Part of a small language model's weights: 2 heads of 32, vocabulary 512.
Each number is 128 + 24 x the weight over its row's rms, rounded and kept within 0 to 255. Layers, rows and columns count from 0. Numbers have three digits each. The size before them is the row's rms in percent of the matrix's.

# layer 11 attention query, 64x64, rms 0.187, rows 0-63, columns 0-63
026:169097154115154132144103121115139149142128128136092160145145146112120137107130132148171099111132106131129121087070120150138123168156146149136121112116153136130150103108118133139139219153150163
023:098118172125151082147142146111105157137116129120093138143124154136104135141151126117154089138134145146130088128127131117130101122087126173129104143154127145089193136129115108090095119090075151
024:072134163155110114129103136105147123122153097108146139103131121133101114132099135096130097134116097116141105102122125106126151139101096097126048127155158127154116124107141182135164111170141129
032:173130096101150144135119104137132103149129159160124120138102153133134117147171123165137153115137126127134142186151149174147106093168163107125162118080107154080134121142112114121110115109143166
047:124140165117117157125141102145115181093109123107138142112166083115151109136107120114173130141148161098128112092126127110112145167116130123137119132162185104153128135155121136140190082120148113
133:155103129150126099136123187102147090159152092141118120140088189141124139114128139123088156096109102177129150139155119122158112127099124143126128139097072134102114147126147107115095130141109147
136:155109098132154100131095128096140160110136132148152139145129147101182172128090147117107068170160127102118127145093127136102132126126093140124132141129115134121112153143126169116144178148088098
134:137131146143180121103137143089134110132114112163101156107179136141129125105131191190097178139129157107111127140104119137120126118180144108105115131143104177124123156145133116124126111109106129
022:091143104119094108097120125124072113129115130137117122138096113136113096115130096118102155140131125118103118139166123115122095099106118133068095106134104142092150125103106115149078081080102104
028:118153132140113150095146120127096120121165107140156106146128140144172113068106140079122159140117186132165147153136139145138130143103121156117136156125129133118141125162165122149078082135096103
029:134116087129147140144117095104164121125160137123143126108113139103109122119126116102121158121143067076142138139149138139104139110126127066101132095098129134132118088095133146112121197124173150
035:158146180142118135156153171151117168128142128122129149135169124131163116141127142126139166151144170150139138123102139085120159161130140159145115138149157106171108175165132130153170101134150106
039:116081134150127097132116171135138096138170081133115141105100184120152142123128120119083120103128097168103112116177136166162121131133118129136137136139103121086101149144114099128117096151106160
104:141159112140151137120145133117122122151135154122131112167122147168110161090108131147124123133114142133157150152083122095105137105113117129100125125124116142146151101067148131160092215124127088
124:163137111095129146136122133107123103120083145141115158150182079082094106143165189102144137133129129076145142143130138126159105134089106143133098120122101120171136129125149112100119132118128150
131:134094120130102116132156094177159188145143111114099195136156126142121129111147157136112117089111154103162154137137152123106160130179087119109149112105116126139115132110122127128116124089143101
122:112087137141119109148159139107143172129121109162094124167096096170098132111143123090103164167105101109159129122092139145105109145137072141115117124133102103110143122104129132104139138184132124
129:116132150074128105107116088133128137118118114159149125159140139147115140107156127128102095106148077127105134146117097096135114144108127167151119115135160122137154202155137173092097146095144122
131:119091119129134135136124158139084120103136089133110129098124140125126091128118165118132126148132104121107152090160167103098122147170160097095121129137154121146159159119130203126145166113170142
140:126126109118132156108085143132143119115152110183134157142148090134132124113155090134139143144141163170083103124078098144125134102145150154126116077106077087128140131098121118153120150132151153
138:164108187118083154146155124120090144131151151115130106117107143132125161142130108151107122138140153121123160118138081105129081125143126150100149133121111129129116129188139093110078159117174144
135:132147118138122131098127179160112168152112123121113131117121125138163148144174155102162098139164125111130101110115067089150119084128133094139160128108116174089151108120169149127107122126118134
136:161173101141144111126131129122096107126159107099098145122125124167122132103111148091127108105165174144124109144112134170151143132112101106155119149064152121128137165133120106123112127174179147
134:138143122167142157163074107131099159128121111158113105171102103132109098117115135154127139094138125117136089107153140123105127054154108155111164159117118138149122125111122157108101080143126126
127:120151097114101123136135123139089119155130137145113099097117121069120135106095095140145168136088158115130137144124093152142146153123097143143158157109114127135146161069124186103108133090128107
133:127150146132112125145099105094134156171160129115111141114154108109129157176122144176127136126126083147097103102182080112145156152169074128152114134145118116129129100094128153139115144121131145
133:116084093151120110127135124153089118137095111123131091140111118136131172136116155147137110125087100110134097179169104144115184106095158109117125100128131077100100139170140123131113116142138149
129:103095144123146091088126087155133111148130163124138154113119163106097138136097163099106156142134146120121115088118099140196127091104094170101098134112152115124141146143140126133103098128158118
136:092123111128105129188117135128152093103062131130129134140140119152127114114103149116088113173194108142152142129095104126167163148160124131156175117131119133144097117118131134157129132131151126
135:119087171142107131117151117105147103140097131093151153111136113076140125123127110109118146173128104153102069102101138098102156133089128121110129180074128109143132133116136099124138128119166119
129:063159162148124124134180139094117110134145128135120112145117102082153146090196126104141143111165124132121124117132128130144148134121128136090153090151141103122096123150108153092113148141088135
135:121130128137084124124069108135123128124150131162142127120112139126152153119131170132151144089102136101043186129087153105149137152130100120107161130125127145115093117100114106150128141141145106
060:086067130165141115085113131153136112128159120121110121162114082159132126155114150129150117105151121126140117123102121143140148159135127148133153108079157137200157134093118142151090134131135144
078:109153124144145142168138115115099113152132150073119113117158157136140112156181176105114159151118069140105131114107134094149140168141112095124117124179143136135131157126119138115155095142155110
079:109126108128117081088159116161114116097160101171128110110150132115107094137100112181150112156143150120139124144125137141120112140150157150141121126074097122098104086142146157157111114143129178
104:118153103139114119094117132115151134157160128110120095117120123165116135131108120127096087154137110094120106135118123154137164117129131097142079123144115114145146086087130163125176177190156158
087:109120158149100128153112131122120123090119100152135148146160133093147075107148127123133171103118143132130104156126130102102140159133128181137123154128146141142121144180117151115158076066111098
087:116119068127115104102114169128131090116100087178133127156134139111118097082129107125134101092129187093124123130135127154099128131161139147122100137081135136136127108121158144127120084124104158
081:137118107129111144134132120146089130094101127151103166168116153129102145128096109177172107110145136144126123143111142154141143168103130154154125131134140127174115107181097142105071176138129152
093:117140159138135134139151162134138109145098083104082151138144187104138131150151114123099124139129161129132146119097121138127104158102102150143120141145133095141137154120066077121099093142097090
064:159087118111129116142116164177145123150088107090150103157129134146157130147158103109116101123139153142131119116148105134042114146136138115107127134112125150113107152091132133135126151179087128
057:146147103096124128126086117091136142088105146101122144100113117111136153095140105115089107101065122090140114093104150151135128117130110114135157111102126130109167117153161126102154158180154140
092:149121172134128133161158128153092125119132139125116154138158135106161108123129153130094172112103127180116139105144126092124123157107121145117167152144157143121091171167124103122118116075117074
091:137126077132153121112121122127159150120148113156151128108100117123105135122105095122168114108150110098145157119153133168135110087109137095100132086088081136102103087108156153154161117157145158
091:125139144137113122169129150135097127112104112105105134114140163101147097111115117119124156101120129142119130135121123093080139130098126153111127144148154069136126147162103075121074091084113076
104:103133099111134149114123112125099112097142138076157144130141111123128143148161113152148137124126096126158156150126159138125112063135122116119115111107155129074124104150113192129184134130154168
093:141114149156125106138105151151086122120167154108151129125192117141138101156112138143100124152089155139115133132101140135122170165113126127138135190181145112182134124130139114152164135129156123
092:111114130126119121114109089146136116162133087114088102087109117151119128102152105138152082138125132149105120112073142116152097123160165105148113114117112121150115155129136160139197142177115150
083:140094165141152097097095163136131125137147142140133137164132139185079152119106162114095133111090144152116153117108073159150118118129168120112138125104124155161152104128081146136129130130154135
097:136099123097113173088129136124133106114096130108122063124150118128072123127134123127104204111131140146149148127157117140154142126130155184124137163144133133137124137144163120140148149167135162
088:123098088159128121173153139111157118136136137126131112098127118126171130122137147153136130141096100105132105154119140119134097135116121075148098122129126147161155116144143113166038115163115090
080:121133090106148113132078179122104114145144131138116107113102148126108126147171108158149109114163081099154095149127106165139122119109126133159108159162108148121113096140076122100102123172129140
085:132119114124142136102131126086141139147109130096140110123156106157165128149114087127072075134120102153136166127107121121162112148200115141144086141122140141131137144123121108078161137118158156
106:115105106137134117132115105164140109126110115099110091130117155123116131111156130106130106205148118097088072170117103144081152125168108120118121130129103114148125123085090143103105152123136109
088:118109160096122119153127139157132113101140134132104147143137151107126126132132134104161129110117130156129124171123149115116097171190099077136117144085069085084130101144164144099135124130124110
084:066103143139053109123097139136158157115138106127152134131110108153150120150111128102131092116093109124135119116173110137130127167182124165123145165132158108151121089121136137130097118115124143
105:121124133134121138121160161163109124155111182118110111111139124163125153140136153115119128169144156169110122092087141117124149144199112115125126155146177109149149138135163115122114141152113071
089:082144129109138139110162100113104132092089154141160138113115144152139149164139160147158094180116147114100100135125136133086110139165093107136088154125110141131123158133115146139177083136127133
103:130139128122110152100118122062163162151146130120100133121121112154112170166111100093116105125129109071103129114099114158160137150147113114126117123133147146137183139080160138139130174138134147
098:111091137155116094145142131152107120137169130100134137140132099100124101130085111129189132127140103140139149109097123142110098138091116092084110124132124140098091112158118207139128117139149143
096:114150109149182139121133121184110080158112134137148095161139106116148155157113144115130122107113101102139133131143151121118151136163139070153116096155143119097086117103090110130151155139135162
087:150121126099150134127141124132174146130132168115186104160116120094147120139134105120146112138116139151160122159107178125130152111135172135103097083112153171156102132149107145140163072125123116
083:103131140103122154145102130099152126089143133141183162131163114147117134103071087122135173115130103133106118134132108120107100114098144139088106138126097132134075110114145125178121169134103107
089:143130149104095102135144145157112135105110117114116120146105120114129108141046106136127107109120146104160093130126090113149082143122131170098147148157105093086141173135133151125096125098099123
# layer 11 attention key, 64x64, rms 0.216, rows 0-63, columns 0-63
026:070151112160136119109160127143093089163134133123156096147139135173161131162147150111104131136110121156120115181166128162139133117133120125103133140153129152131120163154130130127139055105126109
026:136141126118120161145119145168167149097157152142110142118096135112167137054108097120169139095130155088139148098099092124118101107123110118117150113114127117159125150127148119141148175153131091
030:135146167121119156113152132128097165140098112147144152167125105167177179116136154126083119145127133145117116139175141108107134145135157145150151168136152138153169150133149086143126125143121082
028:143118086082086113133112155120138104088127116126138107147107136121090131103138140136105115078141136095119115092189118132139120124098119140114131141141107147152102107134088121124062136153078132
086:134113062145136112113135087091138144089120089165147154106129122141143140175129117111109141142105115147087135151173113149110133110109079120126131170131163120139142114147144104100130088137112099
149:114111058151156141112133077090149146103141116178153149099146145130128125162117115117138158123122113150130149154182135155165146117106083111121152152144126114140147115158152090109141124138136112
136:159124109152150113129134113107147109107143102138149176130119123094148154170119113116086102155117108127126144148127104169070118095115129131104146122114204131146106115087129160129094118151117116
133:097129108135149101140141164153128148150090105118124125139136082101109154154124119126090147111113148131106111142133114134099142118123136135174088126138098087095155135149199147114121107079091108
019:127084138130126093123093112100168117116164154141145134080103166112125143103125101113120101122100144131134134134107128116152089096096111065141133134092131103140131106122162115098160085160143145
030:145086101112126108147108125119126107081099129117125148101114107124090126141116131158130107122115105088114093084095110109097115111146129095130121100085118082117101112117070117139148173106138162
026:099144211128130149137129140152125159152143140141078166100131126161159123140151125119114171158137128136180126126111126133177120129125149144163121121175136157106156146113128100141161122141124108
053:135139117164114102128143148139131151102137113144132169138163123162161136160129151132118122123115176152106123123183140133116142165117141165138148197159156133144156138181170126134155106149123114
056:145126098123172179118132105125156127160152173145134103113127145103110130100111106119173148130140114152191168149090140146173139113162140121124143087126104115108122124127128124139127168104162147
131:113125127123144152084110132114151118144126162130103103140129155105091122116091131123118128112134102163189128130062165113160164135160153148132149087131102098123115154128150131138082152102153134
137:146093174131101154107100122117100137130112109117150131146164175069125095148132136127174106088113114094142115157126113145142136133117136108123128128119124104119148117084180121137128160144071155
132:125105132113119142120164120139132135170140107102141181167164164117130168128111114106115128120118125117161145120136138170099126094145119090159142112150080164143150113163068115166126112109143133
132:126128175118106129109129136141112173121083137117114118188127128140119122128126159114142178144101087142092118109122136128141117107154096139125093112161150097154151118149141152144096123204139136
132:136127130088103126104192105124117135098130094118104103125159153106138142088148120115157150115161118192130140132081073099127156133133109152147133151138120156158134148109148146090119114124111142
139:113142138131158096148134124141123129123096077129116149116124102100128171154170141131110121074157123138142114141107158126120106132142125088070140147166145133181143140111111143149146180144168125
137:141109079096130121152115095166164090144133108143149145140172085147139125127120118115163124119100119126135100112131078135114094121122124173088091118134113121149093105149159091123130152128169149
137:108096074145114147136163102091104183104133120125109111167112119106121134085092173137122116137136161132099100126120127136121073156139180147129168134128117147108150126128153117153145137144147141
133:150141084180104135093103138152128141131171102114143166150102135144105146119161130125147150174114104130178101123123093107169099158156148095141144136155156120102134129143167124136136158111117124
136:143168141163111154148119118098130087137151080127094116133161121140147154145124147070167127148087157129127157144148163078133143121130161104150133117101130142141147116141145136094092136140171129
134:119128148136136146155146120107161086132135153099132164173111106123117094119117080147119139096166149105121113143120099129143157109178116101090148143123143131118165130188165139099105104149135102
137:146158143109119154099138129148112110108108079155158125100090116094110121137102138124132167185137163111179162127139126145089155160168110155096141134113091138140153124168146131143123148138125132
137:119112133127161127167119084124122096156141087117142118149115133125089115118133170156121073173150081153128133096159124120109173155141117139156113131146155135107175109139126102145157149134120162
137:136094077143102109173128140116079100129105117151148109096157155145084124096143113129099155131120112106102101133114114103124123094126108124120173090097139095160120134153101144120171145134101116
134:104088115126133105146155100146107107133135137156113159141120140143149122155121131135108131177097186111151152094104115088141144095069155093109113130136138145128153140110136175164132097139119157
134:132147136175116161148148123128123092095082141109146143140102163161110129182134099119099136130124131164085163117089118152125087133146132152138113111132140152169111121136152109120139143079135170
144:142063118105125153109121108133121155150104142134129132126109131118112135152132134096125151121128156131110110116106155113138177174149161102119097173127151153140063125156120101106094163129092162
135:113180121171128146114167109152114136192123128149154167130123105128151114095114163096094138138153140128109150156122106120149137103145164166119115136151134098125095110121068125105138155137115128
138:155102148131082109143137098132174087090134102135135114104105132143129154134096179128145171085134126109118116096084116162129145114151164128141118132149133115076171128115102127121140116112092122
051:070133145143091122141163142125114126052147130126164086115119149111156138158136107145105082132097101105151095140090131113154123145137116147134138149096140152137133121141112148152089148139098142
066:151101114127159175092111085121191131154128115127124126163138120152124126092120135147189149122099132130112133131120133130133153178153092078127114129130107085131119138106155123161122101146137156
077:101118130143149088123143128134170141161148142156157146115067127131149175168152147133119125136093157133143100132116107118128131135159104115134152124141105179159098099101129167123121113173163155
119:171162121091141138127140143144065064096120139138139102127142137108124119113070125135089161094153126130144146142164133157146109117107157133126134106120095114118129135139150080137098164133108122
154:086106162149127112129129140137138153162128113134141122115110115125137133146161127108145135136101119129094089119100104093087134163204101119135104161133171168125150107144111137132180089109135119
075:115149118149120168140124135141138084120130123117095078106144131108153099139144094097142057155133148128133138143140155113102082118149128159112135150140129100158147168115144108136140185111118164
070:119114161150126100088131101120141113151133127120130128147123128135128125141162095131140112120146097094131086102113158144153084103168114106157092140130122076150078182122113117130074110138148152
073:134107128158145144108137110112157146205072121139169138141126132160173174099107115169126141157119142162129140148121151139098136102169119156120140130156135132149131120113125098129086119145120108
065:129150124155138140076122128124145116145149101102173136118152152126126158115100107161137105094161126136110160143134151096113095130164129153148126121133143132099118122139202126113130068169161126
051:125102079106130148109133089156100117087095111100120094125121127073105094129139119155156132148130157106093148149115129119110105128129085133161155124083111096118154134096142096136118127126121178
086:094123138155145114101128119090158128151163121108114143112113140149141131139151135111148138154132098100102081110093151120100169156146131096127140098169134095135124121111136122165175069165160134
077:103156129090109083138107118106151139177124117156139139125109159068124133111129112111111113113130136126120140108107118135126171105109124097105104122129139121150100110105077094155161071083108126
083:170129131141116120124156141116152152125128153182133076149102194135102108122112119117133111118150134126152127128096129136106157120145166106147128128104113086144109144146107180081124088152133162
081:161122103118139159116121091128115155141126113114130118163115071131091130148153085163154135135133102110124084091095107115133189124126139128141148113105130164136154146110124115163183101150111128
093:098130122111129108137147127162095070112155084141154120129114087139113160149103108152093089120089131108131144140153133151126123140150121077107145169114111151090104129117162133148092129168141141
075:110140122157141139125081118114084116114090094095118119101119116115126151144131117115134140128132153111083109118130081160107163111122119161147112115122149148132174139166148110130044146124097131
079:098141154125088115161137127107068124108168109160121128153141163191119140127125121148127139125110109134126134126121134138116066127141160107136106145121103132099099148153180149105144118145140076
080:116152148135144143140127133164087141146144141116140152095136126141102106140119092137131106134139139197132088151098145139107133145146110115119135068149071129120124143107150162097097081147090129
073:120129132109106114104128136092180100142128146103066138164145111131109149117131162095127132113110121120134163148110140144116143148115148103178146155114081131110106096110144098165094166096118099
074:107122133126154125085117084122128081126124151115106140116157135130088098162082126138163120135105087091133127152074104078133118121166134130160107115118153118180133136127141109158119113098114116
073:149145139123176177124142125113086125114170101110168074163118154134171129129121130164076099116082130144132106142134095133146123153135119129133127143137115142102114145117138100115085130089117152
082:167113120137119106126094153138090101136128123076136133156168083123132128162159089149113179163168122126088142171118134120104141110134149134103091136140159114166135141155107100131132154127124133
074:166100097148111133113086130107127116128138096127105160113155138109100114139121141094129116164129111093137105133168134156141127150145131155099137085152121140104125158081084119141142098101081179
083:114145168139136126132148146133141138130127115133160135146132134136162138130139120120104074174141154096073100095121172151141117175134092143136131190147138161126155080113129157122142114108129096
079:129149157155113159120132120147121156138169087119143128106125114132103159105135138124097157166132084108103092132100128129129129152078146093129125179165097164114122149133120151138087140141101081
072:125158106108120148136122134168110107115133109113115090149157119086144118156138139142059156156121136123106133085122138125124161146111118154107108111097154143146107164125127118116133196080091124
090:138126123098139156126123143134094117089120134155093094165133119135133129084156138173148144158088114116098101145102143124129101123119116113145155163111108144142157144135114075089065109103123104
078:110096113125110119122152125163094098141131094140137155116099086144090099128128152126112126134144117164149083147177111169111160114132152158130097156114085106119110131117144171172129103144109105
091:177164122094165135114126151129079100140092156090115136105122128134106125105120106149116131078114103119153114138135116151144131122104184108106122137154148097138135154131175132116181132170128118
077:121124117108109144112121142093129125116135103096171095124116134119116145136112091040135127111113131135145131113136124140110126078123095171075154120112139113143127131148133080164135092128093100
081:151144101119114131154123165151159184142104095119116125133127141188107098132138110151141114108116113112131120160113124133119111139133146121113076146079117117094074114134071149135104150159108137
067:131108127153093158107133103196136119172115131115162121139100176125118091124159107099111112134155122158161134172161158115125109136108114133147110144141142140114117125142118166067127141128153155
# layer 11 attention value, 64x64, rms 0.495, rows 0-42, columns 0-63
129:068137098146157132132141086139107151087127122095152117153103133135165154099126124098138115081109115105155134104096139146142162117121089156144107163079131146139134133152144122153125174126130099
141:150110103128112134134112123128135152125085103161137135130152142110120089124113095132113132144181100083111194100147129114129112121159158117155084143144132123122130157103140159126091146127169074
123:169122120121153169144169146135102152119137140168105122105139156130122121124090085127162109093127132121169109102104156097116114123144117142132079094133191125095166085131109136111125140120115138
112:110121151120138164141102152134118138133117128128100131109122126145127171112078153121121121124109153125116133136146044168163153146121096111096172122096168099133130127116127136131096110081150163
133:125143112117110131137116122194108115133117176179142131149139095110114099133109145087139105124146100190145102118170128159126104104149133083138132184103126163133146155118114119117117129118113129
129:139143147129121187093139080151118168103108112152120131091115148183123126144123116144120074119141134132121075121166114128122173092145143108153143095150112114115094130126157144117137109149150119
132:144129122150155106098092120113141100151099153136120113134153133126110151093150142058099132120150155077158136108133132153106116131114073145137153111168154171117115152128163108100150109150121138
136:128089105168161122125109129170114144113141119084093081126138092154117099148093090121159135113160130101142140126153098149130169099133132128150175137174114161156105097112132143114122141141120120
119:114155135117154118119152094139163164152133153157115104105131135129068107136108131109098116104101119105107119149128137095129113160130152143117140102094161167173183077116121138144111127108092149
134:112149119119122171147119123133150139134152146124136085154125123139140142144114109145107113136130096127158150116073120114119102133118160095127103145112105113187153154162129094104179127162057123
137:093161094124135183100103145102151142146101127100154104130183154120159154131127151151121110130106122132113150078134097127112130130136139100086123156139126136139126086154097183149142099122110136
125:105124151120149201124137154118113099151171094130128139112167143127088112119105137112097155138118135129122092124114117163141089115094098100134103172101141149101087161113133164133143131129157126
122:149155107080130107118118097101101140161146170083121157093084144107115124181091134112146134107128149156106112154117078096129129130132140161130102100115123135126164155118109121147153142142138097
135:125154106146087132087121131134155077139113181137116140099148125081161117112114109160127141135137121117080110139133105111119150126095117104151134143148157155139176133152120111178112158125146172
139:120130100165136117093101137168108121148122096118119139136137133161159121128075138142117148103139126143105124160142162106120115105140112166068107110132127202097143166130154111143128114136087144
121:153125119140125177117188108137155148093147110103158120105123064155134125090133122152117100154092113112119121138135145160164152132142120094113109091129130132151129194128153122137098107138140138
128:144104138129140131132130136117108105169111141116196161106084127106167148119091128122141139140146096148124084083152150118149117132115145135120137121138095161180167139121139155095137090125147094
131:181143117148120150138105120148133163112177117179066140146099105100133138161134109105118098103151106107093147101101129100138160119135114139125124140115106103136135165155128140169153116113108162
133:119139143086145155112130107142151125108119106119134136124129143200095097129121164079148101118166133132108146145132086104106112130115127106123135154114113111141116142151154173191104153129111086
135:109150103173111101121124132065104140151123128138126139102130116158122086102129143138152158085128142150174115078149135151063131115137133104111102084120142105163112137121144118137120112114109157
129:157131164166153128139113111095121128135123151133142117115176138140130103153143155128122159155168130133138076092083124140134098107141109135134130163096064120118153123127119161139062129110128142
128:090144142110095122130150085095096116088133159132116150138159088140126180140136125112145155155144118097140139124161145119127139119170108126122142114100131150113086125100173099158142129076099104
131:145144133127157139092132084160093128112164153120157129155147128141098156132153092113144139112131155117092126064151155134102124165114146128098157120146123079124171157105136122085132122097139123
138:166154102109107121118159115105136130178151119156152085179116145128099104163120146183119132135095171129127118124119134117126129094131092110118124141173131141158104091107123125117124130095145080
137:090105160119129099098137185138165145108137114119147161130135143147150120155105157139114130140168146148117131113140127088094130105130118111113122099077111133102142121103156096085154187138156141
128:124119149091190115098139146113126116089149123161170129115121129116151166116089146110129131109143110083110134116126107099146076113145142098163126110162139130157102146183130115127102115134100157
132:159138124145154109097172180107123123131096117137102148162144127128066129107137175156185092134143113104103159111110112163151153132111144126093110121103130162136132139140138138114147111108130096
134:102118133111145125096100123104113103138166112157120106183121142140185096139153109090114121146120136151104105140130147175133141174129153115102119087147116129122150123151108168135139175089122103
129:152117165131155136136170131096146114131127123120121099120082119084139113148131118137172141128068117123109129101128126119103092055134112118136168160161109132112114142152141124112149180103110128
124:124082147208102141098138119115134122133148161150133079120131128138110184107138105117121121116116119110123161138164088133093127152138128134099063140110110138128146143110109147143129159125138098
141:165113131140146158119085100141145119112104120128069204101133099159135110082117128155109153143106148139112104136109151099127108143146104132138137099121108141159138109100124144107145131102084101
136:084142121119135152163115153102160146103095102152165138154138100097125137133134102114154143121104151150125114072110105148154164141146118105147147087125108159099124140088092100123143149176108120
056:136124158114134097172142173091108139112135086107159155116107166140124122123089095110109134134110130103134096172116106119122115132125174130127066148131101109154116142111163147143164120156153102
053:140156110109142162172190145138161150119109122124144111139144149110124116162116147113121124089090150123168145094119097141144088192113136107134130111106165095126109118135122125126122139145111075
046:133115145097141128134144164107142130128126143086169149087093123107104141118129147108115142088117144150127104107094108081104133107063146147155163120114107147151142071114128136133143164116140165
057:129104148136136071096103142153185137155119129089142127143112090111149130157102124128117119178140159141115133160107157108122113151142102114106145104094111101119151152120093111107124157139109183
050:083104124134139118118151156152141100093150140134074128138115124134118141121138098128141127120135119091146116131106133153116091151132151150133118169043140126143164096081120085114123122095109156
049:114139160147149121129116114130088093142127126167121103161144125125176146168152129132123147146108107142145118129119127164149092107151093111152129083104132186147131114169150121127137099142060142
053:105161121125125155179126099121156172120162122135168098133137109107120145101143121119093099183103117121132157138136137081158150119130149107109115131167163168135115153148138105141160111121146173
062:103088100129132165136091092151119119095128167104113135156121092136166097099150150077120132116079097130126160124146094151144173114124157144160168134127125149125128143130121151133151161113116104
056:148144134150143131116126145137127126115138139134128134168166098100096158132104136120126116135175144120101158086133076161158146194089112070108121137123106105173133130124144155102125132109150112
057:101121136144104132119132145128150107119128102163146106165129076135107132128112127078187081108128123145141116128157108164102175121151086120116117125134137113115087188116122122153164123106121150
050:120120101096164081113149100085115096139130128143130130117101149160135118098188158105159129129159138151113151155069145149136108143129130141118138092083116101134148134148118117146085110127118160
# layer 11 attention output (transposed), 64x64, rms 0.425, rows 0-42, columns 0-63
126:123134089132191144125121132133148113150119145111116124169120116110151110148119126162140148173122164067103090152099125152121134155106159129137125073167128128141156099108149079141137134128136116
133:151133110104101135141091145115086112147135145120143157129107122144133083122152152137124163100106147191109072144132125096147121124125134133144142130115159130153064115115130090101167141108148163
126:089153145118122133139110153111145088108102126135128131132116209141167114153161096138103096132154137109110091120165161137100138089120136118124198114125106145149143129132119129111145109123118160
114:133108102116153115124119109127132125116174138140109111110112111157106148140187127158148140095134069080148136108092107142115110108144121122131144140154119136150133142116113154201152092144084139
133:125109107153084146128114123129073123132149135154087160115099177166132149129133158084109109144113122096129139179131129119101114159148141156140131137135151141100112093145141134135153177149086100
130:138094095102149136145082122110108118125118100131123169141165143127107151118090121128133156119136141107113140104140136150113155131099098108094141147090140128133124131156085138128188139107084197
132:093154192097117176108121102111125153140093145112131146143141107164126124138113094140124112116110108142098131145101108181166107109151148171091124122111139128108150093088093122144119130117139106
131:099122118110120085109118135118118116147138136139152110159144157128169101158103114109132113125107120153137141070076124140140158131137124120096115122120166097153109112130124109189177173174129135
121:124119147152128103133109168137119105065132126137148170098144121138175143158147106129170153125086133103166113123161112136112110080114152101137135133157085162081142117135121133134134166116143119
132:124151115181157141128102171138143126107139090110117095119092146134189114106087094099123163122098123126159120143136136142114082180131141159116133125120133098111089129119097122115086122123130120
134:154153116167162160127116176111122109085163137097148112119088076153140114114095136162152095100174089139112140121103158141105101132129167119150136138088136129135138155116139131129135156146134128
118:102141124133094144112070149152139127109127113124073108120130085093116134134150176151109118135138085137112143113137128121159107166156132129137152155138125132164151093096130122119108165134062138
122:175127117121114117090142177134158131144096111135137133155146127110139151117127128140155117137116134083127097122160158161129120114165104082164141148122124142065078104122143135170128085138118104
137:153133131082113099132177156160101108130083147152133092067116100158136160117136160150145151127144115135143145152133157142096103123117129121100163130105124118137131132112096121135157155119149069
133:120108109103075155140127128093122144179142087118161112127158145175146116121126127142168109152141075113156112116136111160135140138098107104176158106140122122121150088103129124114093152145149145
119:156095126126150117138114116138161148117113138102091139106152097155146093125149133123106110137128120118152118127147124101102168157066108114106102124169172114162139125110076164145165156092129143
125:179199103099105118127130152120113120101102090111100116142187135152110118093149150111130113150164123126129121139137121139156138107119175167144092103127125108077113144142159127141131134130110127
127:086096096141169131145127127139133090145143110110152137118136130117135178135142145136146104109113130140184080155166114166110118127111103172105137082082150150145088105114139121147143121133121105
129:136080103164146127133113109101116111115117145129134146133144105091145141136136120125154144139122118132125164152111130141152099114155162070155136147136150118132061107128117066137110169090102164
134:122081122106122155096143109129158110066114109155131084134125134143152122123120082119137108131167122119097139142127107141141161100103121174139136185144158128151126097159153134090154119126164127
124:074121153131101152137142136148130103128155098141078157132160128121132121141114152141166132152160103143129146129121109074139113131126177127177102116105154119129120138149118100112189088125111096
124:149077157080184141115169107095130125124132118132157165153062125130099116173111154123149133128113111121121112137155146107137149161160139141118083121166112101117146100130118129122132138141118145
130:129142135133146130118103114109118187120115138112118138112140119139117185166106097108092178124131083105122072115163144131158154112131156118114112102134126100157086133150149139097163140144119097
137:110136178159095137132126190143113108132095127097156114112107116122125153174124136152099138111130155099125146144105120117123123117094103105126067159120132096110111125129140149096133125170131186
135:161132096144097187149134082179112132171128111160170132139138134106130091124098123133150102147122114105132112118142145111139124085117131135108139167155110108122136153143100086092114136155088123
124:137148117112154094143128114155132133160109119123078126086091114150147103123115114125155110128124110130161130138173090154145126100196155136130122118109159117116168144127121085118136125116135196
130:164107117154109147144151074129176090115142144110102128127094126147134117167132118148091128104117126152149135111105133135193121131085160111112143111126131173080094119107128147107141123150129160
131:079133110117135109151128113138130155096105138142149143143149066158095119152119114114109120123124130106130132140178130138097113170106156100120122155117131135131085157123202090135100114164135138
125:111153149155122123122167171198127135158121145104115103151091149097077150141145097120119139137167107157132137125141134142107169110094144133108110119133171126098135110153116099148106148117115165
121:104099157101207135116125140153118115136111135135106129164163113159115126084141109144083135103126104162152099107122147116122078116101118133169151133161101098117121113133134110112130164158145125
136:142117175142104156159158090102132125070125153126153107125194160106145106137142173104144145115137090101145108090153113135114135149122116151152119119078109128133142113121106104150123139121131159
136:102119092155111135128149133137110124128125189129108113178119099156125079137077164136143120123137134116133077124121121123111142137145149157094162138135118112109134134169137197138117100104103145
059:123144156126113119107164076113090108064128098139107114134142106149109153136060148122125092151108138151111153120150107121120114134135144176162126144090105146150146148147146106150145123148099141
062:159145111095162147146154144085086129153112087125138157165130122131149101132082132104106122119108105134134154141154128127086116154068141114126183116119115151098112102118103140121164120091126120
053:110130125100152161112154148100166143117128202143137138125150107127129147087126131083090145160128152133143155089144152120187112142111147173110132110117117105154102107147114100121131148145150128
062:090099135146178111156124136153170113125140108097063155126120121162183160146142156113107096128129136159110138123095132104153114107102154079122103117128140135141147126114117114157095141126155131
051:090159085106149118096132115116114123144113091156118120150103105136118100081126149158112086144152121165160134160124132139089152138139103123156094101085147160165141111120124152151107118110125171
060:117126099149140091119138128139108178167120141124135155112163147157130118142208133144124134133106131096114100135112094117140087116136110120150130106128134161112131124141109148145203110099089134
051:132117137137087128149100163124112113109151148099133126123163168125118127158133105073118078120123122123118100106133132110115127131164106075119130112076122080128112135145147104131141088176098095
061:141136136137114156113116157137109138150145089123127131106124121127094098109143100077130183096162085141140143160167142114144155111116114117131106110114099124107088103181112178088124141117110138
054:105126142151136130172155153094159124101142103123102153125147119110161137113107092136139068130108164119113153133184118144111099088120142165157137083112099113131175122105142144124115111106149120
065:114114186162110086141121151160151130139152079144152120122130113120098101143139149133129127117153102109076107150129105096119123156151139104163095152170159101146129132091125093158139158111114124
053:137145130116157153105124134152168115159150145150104112131090138169140099132129112182098164164127120172145134076122110143108154107085112125165090128124141126115119104129155125146120080139118093